config.yaml
n_head: 5
attn_scale: 0.125
lr_mult_o: 1.14
schedule: "wsd"
decay_shape: "sqrt"
doc_mask: true
steps: 6305
Each number is 128 + 32 x the weight over its row's rms, rounded and kept within 0 to 255. Layers, rows and columns count from 0. Numbers have three digits each. The size before them is the row's rms in percent of the matrix's.

# layer 10 MLP up, 1280x320, rms 0.0675, rows 85-257, columns 80-159
100:139123143141107195078106154122183116103097140066141138146086119112089159136146162187139137135104058068124165115193096099137135117144150160068174106079146119185146169150102109107159086151112101128100110129133143141053125152139198148161132071
103:114149093126120123109111100095145145104154124088131152104134103129164175142155088142113147157108141189132191170137155161146103146121074095124116131146110086109130110150181157132106155140072138153139131099079186163161150119154133156073116125
098:115146148158150096139146114086110117109157101080137197209173102174128089131128094146099153113163139138170105149193129140147065099152124176205161092129159096130150133120102103137197119139112166157128126128095157117161100212087123161158134166
102:099151119092063128135079138131147128124158091064162152096146156146132134151115173105134143141110188136132119169115158102139142187102091121114146164113185113113112124109153137140107125118075183118147167118112119164073163165069162126111130095
103:122129135121102157115129114109168170120110109105173101110141124146042125156102160131168109199133131155160167149167103082076106115178134142125139137127128171093109175131114096116069128174145152155156118129104116175081101167215137199094049123
095:075130117165136109090086168168152141146143162129131131065109134129186135128124106123129149133076172120057199114117118100181117101114110118115103132191153049097187097177166128169114140124130136106153109085153153140128129119147096184084119161
097:138141149148077094124125139142125153137144179094150110089123173116197151157107112123114058144150128110119132176135140137107143153117135183144133086120204153101130093112118097141133075084102111149103122132142172148121180099115096146149114123
099:127135096146134133092111130081134057179097103079099172180180147136196136099120106120137176136085101172093125124167105147121125171158107039133123146146132105121140139154160185155129135174169135099155131138121124057107076177119134093107112160
102:114159075084151116128125129107112063085128151169125118122139106119077109144118127134164170137120147058114114168122074130181151135114111188205079101145124146135141092110109126149154150158152141117114107149134182090088164055107108069091189089
099:140106135084139163192107120104072118202126154122142143155121096126150190103130127124110068148110096114109179090134100124129112113118161080110141171141130095123154087068145129109177093129137117150153159115115142133099140109111107142140092114
100:120121122156137111144205142139112114127123115123097137159074163091182117143125069110140204136109103115075132131095128107083103101147069057090113143071131151128140110092136145158131142150088180177167135156091173128146139126147084100102119125
095:167137165154184173111135157132153165132126166167133107112112099075165180161141088132111167120088119146206112078085132167139134129107113128105119179098103160058171113117144136106163113118162065066090103189106094162065124100133149083113149135
096:172133111080152119159075134163093147169087129124178092099058143126080146182169119132165110119126116165139183128155110180100150194098133122160115126170149159120133064126171151160173153104112132090193117112152128120147118109142135152177112092
100:118137130148098161172107169116115067101082108124212119148151110139159109125128137137068083110080144088175127169158123216147117135075119101135095117124084127119136217138162144109096085119180176159138085133142201134100118137125142078111095211
102:193099121116160134152110088083143135113120152082126106115110128150109062172126155118117159118087145160096116116150159109126123146099066138161170139100128170134101167145129120175158157120176181130117099152145099144157083108189086083138169183
101:176221136144137102130114143134153095088081158148048076151080132095140115100099118089063226123200113137151093085121161106101132149203120135069129096137117127084115100142162122218180117082121146106130101114205101140097117173182109128073111170
109:084106155133126154122158130072092116103088123173098111096150238154128131106134168169124127165174149141126114088127161141170047109153133063143091093137169165061088132090132151151105115054170162094103086095085082100090141120172109082156106145
099:121110199117065143140106094116165145121114074112118089120152141158098164153143129141193174126141128172108147095133181097160129066148152090142102115101147137101073133126163142162102088127143179113156151165177093164170086136202138140092192146
104:085182099122105060106133161193150111148165157188147103169154142202090120136144141121044133136177166073107038095112101148064185116100135095159099110124176165130148121102095106121114083064150084114143112137112119117144089108109130144124134074
095:136158141149185105119161162134069139068109154088113119109122130197136144138178128124170124096131156130143119071176119084099096123132161134120123152158102125111112092079178136083094109107106145087133125119135086105143105160121121151081140122
100:060103149159076096103142195105081160174122061176122121162060126161146083113132164153101124135124092106112199097161190045146095151170101107120120130153101155138062175075197145149078118109127139141150113170065128148130143123122162153128128171
108:124163086093156172144102103137160115115139088108157185195206150097086141101099115191117100172105101094121101163150125042142083178140076111141111179104159151123120099111123107178102138173131127139138077106193138127128119095171185149126113155
094:074087067139135151120128135118144077087173143170096153069183121071129101147142130187129109091128123141137159108104188216153102128071136149128123134169129200118157098112122179140111168157151087142120130115169117118163137126176088175090108149
096:144106154107135136123161136133146118149140088159090103080051171131107130102141086088189131123110178146096147142191130089105099095144108109148118157081168083127130139124181176165164107144171110110161117089147122066115109138138142130143130070
097:130124213157164072086141111141126071163100135088083146132162106079082155071179135141201079167102105095116121178111191133127104096146152136111132109137102094134156121096175158124084191139077145066176144147155070180155090104095154162101060169
106:174183167104188156156160193082165107122118102164121120139132110109151135105110140119106131119092179157107106141073190120061171129171092195161143117146196100102149122120106172065125108088130173137151105176183113190138123152181114121131111119
095:119105127123130124126138119117055100118131153175095105115175142138200125123149144143120055130110128163131123188146112140101166115137113139127107173080112120103084129116102156099140088170115095147173115126150030187133039102116124120129100172
101:079156081101077116189131157088102175125098176093135088124122100128124152122120159125106151097164094139101126126106155115128146173081189195103044148145113153178112153155120127063181097123133135172093127108170154108115108121103131177107120134
101:143066084170102155149114147106135069083107112165162152152136123144153122153141024139109126149146171163107139156140098108102076143168132072171157149109150121119161154148096154121084163153115064137097111115138164125130142111116155161128181069
101:116124113088200135082112136075098157116121102163125117150132151099113177140099133159105133161128102153131076126136165055173097182148174105159121107137096124126161131123083133093131114093165134105137142171138169071135130128113126149066131149
099:115147146139128104183126079187178194171089155142104142134152091085160175135105155096140193099059098105118167143088082147106088098128148127109099119145126130143085098124092156141108103113105151161117169069085148104134115148094079173116136097
099:138133117124084117082112165098098137114095117057191147143133043114095110141089107146147160138162084127122102130161177158111139078191110084115165065129128148125077102142095142133094129170100125133135207172073182109136126166128157102153095083
098:162179106132074173158090127080159076095129093095121119136090124144129123129138109138113081126113133138098152115134096171111166111121066183180085123120167111147109206116126112157141126131154184086206146158194146112106105169113107165098152137
099:131159160167093154058061118110106161173110130125128124081089096208084132111084143139141124130111121123139143125149178169126104171098146144173061101076144163169096130169078142162141100132137182131078135169127119118106165137104137118056084154
101:142108133161108135126158148119107140162100115105161138174061115110129137113151068132169161114108152130139099098111148161169138111143090123113119090197082124191089116126115084133155074183186162112151204132088122170115122097110103117170089149
099:151118125172145135082191138135144080090102175175139124100100126125148077138141114133088140157114097124128101100109135117137088072102123178084104082134122160118125134138118121086142174096139130138138107177071154107164134094150158135070091123
102:109155066092169091151155136131149130151144176141099090164179174154173146128108105133168122183103136127105132103127115165129159127162133055036061145127097056126144184163131175111093141216156104153140124153148166143111168097060194115149168143
096:093140105138169135092057131116157061171087095119159145130107102100082112131121201153124102150125108131053112160174127120104143121130116113148119128161125116067144141118092116151126105109137133187126083154176161164150157134098097130073069150
097:150136104118097185096109124097157138145039097119112140127140130146106091140131079132135138108151154156078087153126112068169126134086110117112137130090091146171128111168135080077044082166133147108149081073135141121090088039138074137084063100
096:158118073073109171113124158151102062049136136130125083113065107107091125177121121133147135108193146127098135092184129135090135109123089122158078139081087137095115138137112110130106146176138105201122102141094163158078077096151154171146085135
103:132143180140100165207143101084170179158132171170152142113119112194135174198207115090107099114155082136097143102143135143151114066125117111114095092167126073131166220105179106152160108201122146120067076141179173102145142141112154143146145116
098:158104126117087114123090114102103103083079187092093122100148146135106145100160195089086088141174203079118121185175159134139128091111103193148075112102131134119118096127145093097088131123144064120092117154117109099177205103073111052101173158
103:187092075100116104063105190169097158100108098148106137135136174152155192155145072107141100140074078181075108142115169067107113125118124157093055135094130146128104144104161102170090113096134140149106090132106064117124116146089188151115137127
101:138078081083057176184128144079129152123120141139186171114162136120146111144108130140144155104148120137142126155030149098137143133100213114118117101141102174163120140078108123094129111119137148117099129154123175153068106110120103131122102158
093:148128111121202132123152150145127119117077118110097155139232131179136106120132163124179144153181093163140108114149194103090163125159161061130143106169118094159097172154122108088169155081072120128150122188183143121124094159194095109077087211
103:117148126110030123100106095091131163105137153095175141150149109098143051179144108133131107141103154181137085150145168119082181129180138135144171160127162123128121085096097166160172181125140153089134132151092077091149065063045084094087110135
095:135162171138131114074187136084136146128071074069132100094103103135148142099124101145132135074116133029151106150103113084100129127144121104145112095143132170139153088116147118129146182130164147158150131170071094188170101147144074123097194176
095:105099162165133109115098140160081130093251115115067143093161096155138143142100112190136118133157092155133108103153154159163182110130090107158065116152120128116089177113156180188161147118108132111124153137095117139133149142092137149105072129
099:115156093188171122128163126187139089082153063111099102127038154151070147165117141164162147215099086110183116190128098137078130033124122181134119126129146173178115110146118099118129144081110149129097105148168153176100153102103152101160117145
097:111150143103132117117146141143186151171154078107141120165119143145131151124183136083058167105166117136139125137078125125146111169146071158102097143096070121153140109120162158133123094136113136135148151128078149120111152121088160182120129194
103:119143178177150142161177099118110122182165082167182177089179160102190139143120143137174178111112076114138100095167063116148033178102111143160124100121110122144135176123094153162104093135157109108126154168068144145124143071113053108103177111
098:083108128074136146147140140118138145155128050126112121136139124117087110163170138190170147128090176110099121166125089146101153078099198081100077107136125138102137164099094091106089155166094108198145096082102121129184158183145075223050144139
100:129110105120105097070115141160086159093164132093082143061112106162114133127110092074144108134100127090089128153131105174119117103162102111105149086094167105143057120104100134120162072143121090119141132168128149065129075128130160113163131096
105:108120138174177130108164151130099172178097120115100134150171119177120119081192074166183135084113135155123132093147133110086128114065127114150123029132083189131149153117140124125095162075149144138137128141092154124055101143082120165163107121
096:109149155114122125134126083157129078144059088149133169157100102104156101121093130144149136209163133163165163116128160070092141108169148101090102148153105055148138147114132187121147127140123126176138191113180137165140142134094177141150133147
092:090166104103195100160152110117139157163167060158164102129096152195100102136126208106182146160102083131041105168144206158054118111131159075139131102122152221132132132126144183083102081124102110122135172108120113145137189107113117049155110122
100:161166103093108159148124169172122075117122121154115079108122153193097074137112123107174170108157135166137137143137155141166072147088140166164076111091120150129081123165100147135170106151133161146116130144174137120135092089156091126139176130
095:152089096192143117110147148181084047102142161151078139100150105148108051152138120143090113095147097089121155115096103098133185082128180145151121125169123169080078122149166121173133150087170099119127144188178136080149108112177126171187138189
102:129174151148130106143171115129086166123153136171139136154131146125129132160116139128076140187101169061135171155157082118124037080071063172139174128155153172101148096131132125131128114205094114191084093137080162183150135182129044152122151128
096:127128085093160130122092133131127155066081165148069112128110087086163141127138102048105109133135145115130116130163204171108108157135134133087090140125181100127176165053113137154117155163096084163139133098152139106150128106130098168157121131
103:109154082142094129129102091153179080178104134215091107155181150055122112129152135143162161152173173145110126119114130106124187158114152137116130066178156118135129092086160198183148110223090163147170130156092132105157159132165127086114118114
098:169140141140063163190131144104153153127117127142091153134130094141160148101162114117137070093087126138144141133081134104170088115109072132168126147177214092151099142105144130091138184105176112155149114137153078162098128107077112200152121143
103:151106103148174133131104157138132136139117139119097180135120158123153145102127198130126119134187133105150190180098139112124138080139072081148058147124116174117150093135150141063127148106167137194157088138152137088077118144155157156047062145
103:160185147117077084114177148163180110144097137110134133136165084130139116113112093124133157020128097111121064101132111160128140102172190113156139107107116172084154166166160158155144094119086123106108150089141092160101166168134113174120194095
096:076143087150112114142175162115147180078100152131136184086120096122122066141087102156183170111202121103071097087082099168142079155071078141157103109115133090066132107095113124090154119113092080148140186161159122205120167138121128122103093134
102:109158142075118136184116107046101099120113140164155083128190133111080116099097155121120090139089137134157127164129104132122106095152102093124093092085142053135116145148109136108121109147120096172133180141155143117075154127087052162131123175
107:100119100096123100129117184145122135123123128143117093134134147167064076122141117085138156123049141128082146104057152086175070128109108190145129094086137155123134111175104205105133113159088120133100084085092113133120186152133090109136158203
100:113158141123098100065148158130105137197099119126089131123204168118130120086113104050139155163180108137154149138201090139152141073127110149122146108129149145098164145149151138142070148112180080167108103165101139078088065091179141165083111163
098:135200114124090137090146123152128096082087169184182124059140110153167161131207097153143149105126159085129087110147121132160102155182137161105200179149139108153174109148178102131147135086162164099162104087115133144181109110129155149129098088
103:123109067157123116161087175135078109175213061124117106120128130120096149143132159121128132102117181153100150145178112144062123124126130153107042159074143071124184080125133125164119164173165143127119112095175139128195103091087052112120132163
098:103157146073079101161150092110146107151120141116152133174186124159106143154110115137154155133146098145125143095131148068129096113145183091159105129126173158054173176164105139154128152148099117144116079157126136102145030118179130172078179164
101:108106161179091140152114094135131093082057118120135088065137126128140163134122085181111136122150110187146169101118160133105049106134176137132081131156130087131112185135136154140093116180096159170108160158139137231175128171097164104120122100
105:113128136170131096130141131111130112058161158148153161127120110080166157178075094124113096146166105114144110160162159106100084133050162127123114110157073125127107139095195138153144097189166135103150101111101098113151138194100107133150152141
103:132165152099144171091137170138120057112022139163121060124139108132076122116090088155102132153119099144136147149096123099142141122113176153154072098183105067138152138147143170093134143112097181142067141117087106202081175116134119124159119099
103:111111126145136137157114159157108169117114151175156117065106146129092113124099105123127134145126063125156126168137118115166165121121138046131176208156123103136112158136137181044103140150143135100114121155088140172093158159127074172105112141
096:133125121137122092180104181136117158108129100121111164121131087135101116167193153162139168098104150104082128143121139114147095166158083103159153116218081114125143180157099151152208106108071101115203110167132132123163142144148130101112104088
101:147101122134129174194124141067122161043112111115135153157148094166115089066108109130144133157102154155122143093109158182178131108083127167150155159143175140120118110129128105128134090196110171150126101114163135073091166174139158102124118126
101:110146088116127162147136126136116099061143077078089101127124149192145104084108133130095121117166108125138109121058121139116161135146107194166158095060141176165080105095143137089123154151099149151142090181182220203152199140129115169158113153
099:172129082142149116074188145158167132157126078188123153146144098112117164159137156157161162080139059137150179114161133138139148092052130086151134141177179122154164102167133150076148143162090088073131173118120139145187129116098112135098100109
106:088159155124135109191143106156102177152134121101136100136195133161114084149163133111124132144155130139110116149061164070082075143110126117067145124079106126117102146173134106131141161108080083109106123126111121074072147119041124170120118142
099:000127134198127139125164182107134109126106119077135118152074154160171147099209149147100109195145133165163144126115142090177134102151084143160163086115139151100125139113090146121148115121153083136126106111158087179122120135142131143060108127
101:197096135124152137128127134083105116141171139133133160155085073112159157076173161131094073088111196176117108147163196146154135090155115131131183131125175132106088130176113067126168167134180130178104092231131095148181106143139105133134095072
100:104164162167163116085187114079047154165173112103160111122098176130142099123106156159076069195108087146150126124112116148107107106122137114141119122167138115157154139151136140140129096138152127115139086220112140089139133099142105149117110112
101:106173169146108169120181144128155115146060135136115124174107140139108111125111123119094116138106148137133107127095095116138059142217144164158146116060075139120118144146174155089196142155115168137158056172130112133101110123169129134177106170
099:097125146089126123137087124196098142151091163079209087147147089155123172101112124180105084161154204137171188114103117142128148087124092150146149141176135094059140136183223142134105143190155140153147148110122126118134105134093091120126115100
098:112156096091104121136070164136128140185117116180093085123109149127119124143140122083131124161152122124138115133103117131109082154141134137103156120151166118137123131148135143160119132122135123117107094176156138147131179115145173115145154159
097:089130106170166142128121143095128098103133139099130189154103112117132138102189103148148134067103137142139135091107171187105154133097180099111122107132114173166110166120155089120154096077099159068150092104129179156074065114152177151149174111
105:115137160108097120155093135134141149114092113097191134131108173182159134119153144105106115103160109124146103183167084086160185113090108146116116159143135149188093150161144140063126145113119199078125159130146090106165107208129104139144138165
097:125126076139126110153127108092156064105101133089118140081101081091175145119191151079164139103075161098146121130159133146136157141110132080129054120148172094165102149080112118144073129123117188161163119146096161100123122143123143134075116143
102:118123148146149157144120146172149158088205102172070143111117175082084122163097105125157144138127084156065136148152139102162148139111127128141108092105098154194091117108132135107145150173134165141131156101179135115119064117179118140127134154
097:169118113141142113125158130159172174127192132164123108140114133065179084156120156135121181142116153117104099182167146098151145114127176121198147137099178182139107127180068144075183070131135102120103165106107152102095130127107169087078154140
101:096093159108123141177123073158148084108090115170163104142113067136139114182077038195181155131104142148109101158118144139069138118167115125193126144143155120016097139140078144092167104174095144104161122122120161140147111197103032102173138078
094:144187081125124079173108054113137101153181133081052151156136114124147136132127155127102186101094149151094129162187162130150147197182123083058170126141104180136106178120125181117074136072171128101160063147191131106135085106082107113082108156
105:148166106090085116121135099099159134175135162150091178109121129142104148131176129110097137103102162142084154153039151143162131117195127103197109172113094211127136143070144112090125097150111105171208131164123126140152074158117124133140108181
099:130145112081099182096156174095104122147129127098130191139162061147093172158133098154173111056086137135144097096199152165167082097131089106173132122102172076086183118128100135090061190103207088126159150157098131166104116126104097156143145055
102:148129131138149188108194150143068188071144121106140084116174109135126162138130106157121139139081087118106116071134128160106147157189113183152091112151121182080159129077129118120070135159127110187157126133121173137143141180085176081160150138
107:196128099132154111171069103098119124094099146103126100139111130127120146076128108122147143168170106120110170118126126149060139162072107055167076132126128158156085102117101083124099167123048150087152132171085134169133082167126157133097074091
099:182121120133138128158079134112175114165093137147117139077124119160120140093130100103111186107147100114075138140156153126090143182155162104143153076112079184117110130130121189088117088139178140201150058128084166079186078178123162113102070090
103:136093149036157137097197092191135204150137179127113127132133148139078125141125138198104143143114127168081152155104174116172089119144141110149119125161173110150191210131111130114185145144128090202163143162150117110157203103161120123131112125
095:125052134169097090144108094132181117112125133132112098155131083141093062076146150168167191152144132120163096079122129038103109098076121187144121154116130163145119081099192104099180111109148110119127107095092102159096144151132181144116179114
097:106174106122149141111111165125104136119220196150192105151200128139184147131200141096130129115136154110139157145165080161155122084154142068085115122109168114145134109116192110132160121099112178179155085129122117100100041071108147130128051152
101:120139085153102153171132119150160122119102130156122057092174123065124110200086098135169126141150129150179149136168134117087112121092105089157118187091132084091075132196143065137124178186120120113093057130115118078086154085155179135111117145
099:148171117176193136110143157115159169190165186173167175068138062120149125198097109072150100131132100085105208133110155129105057119124147139139078186101122142152055180131129060134106132128126148124087124084072122140109118101190131138136144211
097:135141119068084125112124150073108148119103182112139142141085161161170128149085112107180182065133116161130140115113132117151101117175137123156163116169106127111167142143152147103094174110108138121159116206086110128123085129079109089056162133
098:172166153137095130172102137112102060174138106108180085071057129104181178133143124092095124147114117118047120099124171093164141130142141129125127106111165177088108091130086133200121169111142140122217034168140172129128083105095070144091157155
105:170137088108117160084137138149144102153130081154145112094159015100146066140151119165131105136134135132156095106093151091146193131112162153097098143156140134124156107133083124127123151068159135101163119093142108118123081147110141165128053133
106:113124148189119182167114136153108095107144152110141055083164165080142155145091055131100152115134184187121154150104194181160090080161120121137158107151131094130125099114101129119109144169124129164104128178124133120172144135118101069121132225
102:109162156111119108114116160185149102148100089149140148133127118192153128145089164123113114145128136132154124156122110118168124097115112156146126068100116135158143136144068110137214153190148139139095073099101116172094095113126231140121062173
097:117125162100155158186118085112093168143112095078092132175111160156179164134102096113150087130125112092152139078117092086102126092184058154182069171076121132138119128092092140117093164162065165186102156093139130079138084117188088095123111161
099:110146154169072129128104161129135146114105105142080105057169107136089127116099121129135116124136121061156111084116115100145121174162117109194164155152112070150150144135173095139116080087111120133159113122109085095103194151127127116141110133
102:171082092105075141092137141140147097057140093168088127119180091131125138139125170111183078112141149088133158166168125183076138136091104130078138123077112151158116182140162121133082107148176100126093083163175169094157152160088096149109097182
094:125131136136141154159084172133137141148138129088117150128154151151101123178132152192141151072091142120165115107196130127091087122135101166151164131114177159097094111140147137128090073164192149113171132141166142118137107101076103145116104153
100:099106095148083107179086087121157075092106148132103171123187121124151176172139140094167131158096080159079153147176184086168122129121135117106136114150092136135163142128130088110047124153074120111141155097075138145142075132125109118134153094
099:092125129112168112099143118166149149102125102117158099189173123145084174089160126112188169065141084175111156157156126167140150103122112060116110153137068130109140171113148136144154141149134114122067126186125191122144144073106151151139222145
103:105110095179148156092113168153130100073177147111108139158118213143102148085179122161130175117137110166164160109079169165109152119122151184201139086149096145113138163106169115164172097200115090122111149125146202201157096143089102127145072083
096:161103139131114117081140109145105143084203092064148163142085146133107132054123159115117147124158094166100098103123111118147116141130104137143146140123142081113130125142086151119106090099163114209156150055092135160106169097135153118082084074
098:145110152142061107162123121187110123141106168124146114106096145157141093091131160142098126177208091154190071158116138092139145133080095104167094129102186154117110086174136149097174129082143095085119136142152144149082123101121113129163137107
099:101125141171130146133118178155087121157122132089079145143167112150191109143056116141098116137137149138149151150176152175151155165093069151125080100067125149161108129164126138111103138163095131187130092188111067140146168089140067204122069097
095:143116113103097138141100143120083011156130127143121116051177147130171101136146157128137068139115151151140085110131171116164059158180116137133160107085135131139147088140148190087135155200150079178098118115105096134083060088156150121077120196
096:094122109160123105087144114110107119137126129143124145153144087083177168111131138167137085143160120179122142158085174128073106160134111074158090113166128101167126083170167135098094166144073087133131119098165139148165063135059090140111138142
098:126174110156145113148140123124124140160119100080187142118112173088099072132097144109204140053154083095149128177133143141162156202108167111176128126105113161166160132123087078105099176103132068130139177125188104119124141146154118110074070144
109:166125097104069169147124206165116070161110104184127101203137127109078119167137185139123161123050131117162156094110064136153089112115142130089108128134152240121091096100049143166133166110110116085132077149098123087161072150140133136086151116
095:186053105100149143110092087143166076138128127108130106121165110138127154094067102159151128089140201142077149148231116133161123137114127109093117132147088138123120134186086113162159106120110197145118170119097118121153063158091125075091136183
097:183149095154090135122156166075096201120160119116083132117143131128129061088145142170159118101084052116166095125105140122131148099150130181133145118121161167187142108092174088121126097032157099077133143136053178078110136197110137123082128158
094:170117182103145112116140142142082107085171158084130141184144156132101150106133070168120131162101111102177155158100146115118123099085124130142109126131098161137122139147084126116108108109101159146149072096138145165123158163120165084147121164
100:150142071116154136137120139165101148121125124119081151118128116114139170146104074089135133135160154135071155065153141186164137131122142159103136117120070077134097140114140166115117048136109147099149124168110150134172102110127128134079128155
100:140153166136129166122113110140154125154129168132136154153129158076137139129142153142182165103082145139124131128165140172070143152090089120158097150097059111111142121122176091103053186087128101192117184102129182117128149111157160139088104140
094:161124120086122094173140082093145168111136103159144097109125107126174101079121150126100111141118119167099111080136156153145112180103074152078168115154148124073151164110086090169194124108089070052109105121135125071177031094125122138085078115
093:131167127167148110135101175094163090128131162149129118130098158116190101138132110121055178134165135094141144120135138108089108113172136154138121165058126140131150111146103127087151124162116084094111078147141180148081144139135011116173136077
097:162154091111086071160120069095161071117103102164119163122140124148145105121103086134138130095138145097141118146204101098130089089108149190168139146165106119103105183149158128148115102151119140088153152157118120063135119105144129103136078162
096:174063107103135123114117131142083118134111121149199121102122068099091103144137175140139092112152186114116137139125144130127110152119103133121119181172155103138138075162111106124139124167215116108110135085098088106194138151086146183141120116
105:139099105097141123095140139161109099151087103176117117157126132138173137163100182174133139123118123098097184095106139136144158096169138124117169104088155116135100127115059137083111127160112137141095124113076113083113117158105103173113081159
101:111140121136155168068118144137143127140145045134076117208188154130149115119117135123190170175152095118106137107136172112087185197126104071149144091090122165140158133129045120160047094088143146136164131119105087129172085134085120099130076135
099:070101130144098114094130135120106113170118095163124084039093153142186132139128084114137199125173107110100145155100085134145111142151187139100109076073138133114129149084090109133164176125115142150114156122082115096156091069172130210106125154
094:118200136168157128119145129126058117124096128146091162094115117133164128130104141136138129162122145080066093111072131147157076076134109156098102139145127133094115202102142168075086155107112130163184122088133155152142155085213162128141207143
098:109175102101136094078183109078082106133096087099078089104144127108131149091121138108090147070110156155133141162129138175146174137145117107143124159170148121098143126070130125136156144128113176132139051129070098090140119157126095113134128122
091:134100094064083202062110159047148126168132188156120123092158142106113133110114163101128136096138107110128149099132134132236163175120126163161184132168088138138124160104169141176067139111071178172141096071080170120139129122095070157137133161
097:146179140096161104207146185183059168142156099124045130130128174164118115137165132096174134193101140197138109085102145130127121182111140172164148129097149132100139124154102073116104159130178133117140093165103077157126159145099117148149106138
098:167113180126133152150128099067145166136068104124111145064141134142134078155200140143177171130113174172094136072115171130159160157140160144156097125161146107111105176177171133120058126131066127144178180133100151139118146175138151135163114084
101:093132163156195171091122171102142128090090161108125100147180131076137127084153112110129114122112164177093117174181112113135085151115076108157108074110130161151114214157163118112114113128108113176116156088126127200125128141125146116098127123
110:159123104126111111128160148144117172093063160179135139117153143150107108089145150159114135120115162088130123093158047080113065119105145135120118111171121126111124116144119077138138156162167094148173126208093136115132120094081141088108172153
110:119146092161126121113108132100112111075193137091113139145083187110085134123067165139184170145087110127101115147142141117128140117102119075125110141184170144177092097122153126124118178170137121182105097196133190090161169115103147118127113096
101:124193136155154159116107123098088154109170121118104140114131198126172104151133074126132161090102064184213071151095161147141099159083107095171198138104148158105141203092156135151163095108139148171110204124096085119140096177177122138099165141
101:093157187154180168127097123104094129125128210095130128122152163137091122119171156126096147198190128165144121104112134159172074139138160168156095172176126164121220114132179177116127145149143123150090113132123132147088095138088120145182164105
101:141087148076089097124088158127074143066130152115093118084090130115105116127133100072088136157196176128081152118196143131122173114164063133073042150159129095173108165129118167122149173151147180094125118106192162128088090185175140091159097107
104:143158070099126105129142176178156094088105113163158122180153130183160118098164133137061168030108147163150133115137116117150135156165101161100078082118104115107157134125200100108099114157113075116137134150139140185153151117184081128114101126
102:098150090096101145130089107132173109108125156154111134110179075096145159147136126139121141107084106143109129122139155094194170054090114190139114069167117159113083092121142174150120066172108060118056133089108148113099107097105171125177174160
101:127129108085101113110165134123096086129119160134082146118156149082152113144097131219118122114087150111111113169159154116156113098173178160129099095117123111099174167180113169084104103144134092151172136096151122160139081095112119197154088155
099:098119124145129150149193124110097095173127159151125163116111083166117165115059050113165102172088107077089192157134104154124145176115155178132102138139088180166147134186115129083129098154163150117120140073152049158174147120171129186171137182
095:110134120152146156162096115166116138116174129133175148155117137135108140175116109091135170123141179129128106170212152138167101060145142114104116126155091134117052115103126110119135152177139153100167086174158113140118146146075118091089096157
097:132155178202188098100121140137096172142143192107165098095124106131141131092152173125097107051161121104167142157173124166107113125133105153131083033143119146097118095126150159150111157116079142086112111146110140175074110130119141109051115160
095:067126185102108130163108154188085092173164159065125136144092098118108128127148144148109054115168179159121141162153132154134117057187066156104156149137177177131123087065184205151150138136143191082114116114139123130099095142101152152077141095
101:137168172138129177185192122129080122128127109097092130117109082108177158133142156138174105147161156129148132173166161150144162127067128130207078139144116194115120094148097142122157157129130085141201148147112181154124154122138170124130092134
102:097116159164085126121128117128092159093091097090141099069098138149162093141115102138071104139160107125153148152079100106123045094131096151096110117110128142127128103148112138065073075150146118150096071179165133152102125161102148124158117146
102:128126098090150074135051137088122152078107138183101095111119182122135159128121124140097180111166127117174072086114121172147127144100089116039122123149107171162067135194118067130140118133132124075149088107116148144122145091115145175113187075
105:111174169073098116106128144123074109084120096176075155100129102150115071109141084120165093074147136151108167097124130124162106089122101102157117091133137129112061122118145075097113104122135146176130119160110129148109203148103153114106047138
098:142102119117102098094105187084127161155124104156105120122136137202074197150136085145165184161118111056092152159138159160101111167097137105129148148135114137094165103081163175142093171060122095130166144105111127125083126140233103064106161092
097:116131069177135164093162100123152150128116148159074137201148165160056136105077117206157133140141129210103118119138119111157145103142151099138128156101091174103124100134114174115125154127141143111155075148154096077162177123103168161137074118
102:108233132136118110113133160144082102079138143204114184179126088107114157148118130073112147147123114127114142063173149130122103111159168153097124121166148122141107103080148133153169125158160104110111097101073142104114114173106137127170147133
103:133089118092169165103194169170128106116093157103193093124119214155165125067154094115115110107136173120150105133165197161187075153122163148107102185151100153095135165137125134067167069179128158147160093184080172165134147153104138100113087113
098:198168131136154193097210149120078099107097122131130120100121128065150102040145158118122188147098123148148120097114147146051166192111132116107177104118146120087188112174181128144160153146126105198162139125132126136139104123130161149158074120
100:071137139152125131119107113110077132132102111136141163129130118147098126094154141192087104126161159156111168130134194160190141161091083144170088098121119178138111165125159115144097079182080168134181096126086155220152043140090141161139132179
106:099185092092098149140185114157099140129098115167137092120133173104181071106169148112098165083137077161181081170101153127112177149166179081155129133078131127088105068068141124119145112139208126141154135152126057095102106131174067149111134117
094:102108156182109119098095110143154156111097102134072073125103129146127151145112143164112152095154166133082160146146103062132148132142061106125159141155118141121044201170077044126102164117104117043130115127138111189095119144094121121113108132
095:152149144115170140157125105133194193073094127151128174064098130148144098126203136117148155108112141105119172071156112041115119115084077143147152120177131160183123121175110165105175126130089189143167147041134114073118102184122132172101161151
094:128084120106167101052085064130140128186123117150121112107121151143077159113168090165164158174149053176115184146109167141160138123134188141093078077124163104112154158129113156113117114100113112167131083098124140109105176140141079118122099170
099:199072160172122137127152147138160113143127199135101123124144138139126144136109141117155161109149134097167103184172168141146070129113091174121173133055110131154157159116086135176138119110125101122115120106110087144157110124144123140127109132
102:148138142159060120162238066086127146103098117068156120123181168129061125105110152120129111129155039188135136138132127087130126124174158157087152186108171102103089126145119129123128110154155108125086112117125139157093106154083132185096130115
109:111162088122115107157084144125139053058144076124145134149145150101166141112099147097096141175129081118127077105127155192165100034079100104122111156179133150095156107122078094104136092177116173129113115202146119137142125180139160107151089065
102:118095112110147053182079205194205140107151148106192108108079148151118122076189142121103100084113150138126168145134134166154137178117152102172128078132107134143078109114175123126170145102137077091156104094114125172035171142077153129141127124
099:126147057133082119056140114120108055111171110091161103110107113184127130164090131171129130170070121128119123066119162128139150103117115110131117134116128156164092121106127100078145180171189159154156137121120210186160035159120114136132114105
103:129094105082112147150086142167126150080153154093140123120145117172125079111114131174128120148147134118115179116137172172126181161126158085110183132151155121179127152155108135099137048115127107078136095169142155159135122170160139167164108135
095:121139119166139161069119112090140132082118172191195143165112122157167134096193139190092114091117156143175158094154151099138113127181119094194157142119180151090131130205143122148137100104152164173139120168103067048106141097171088179108135175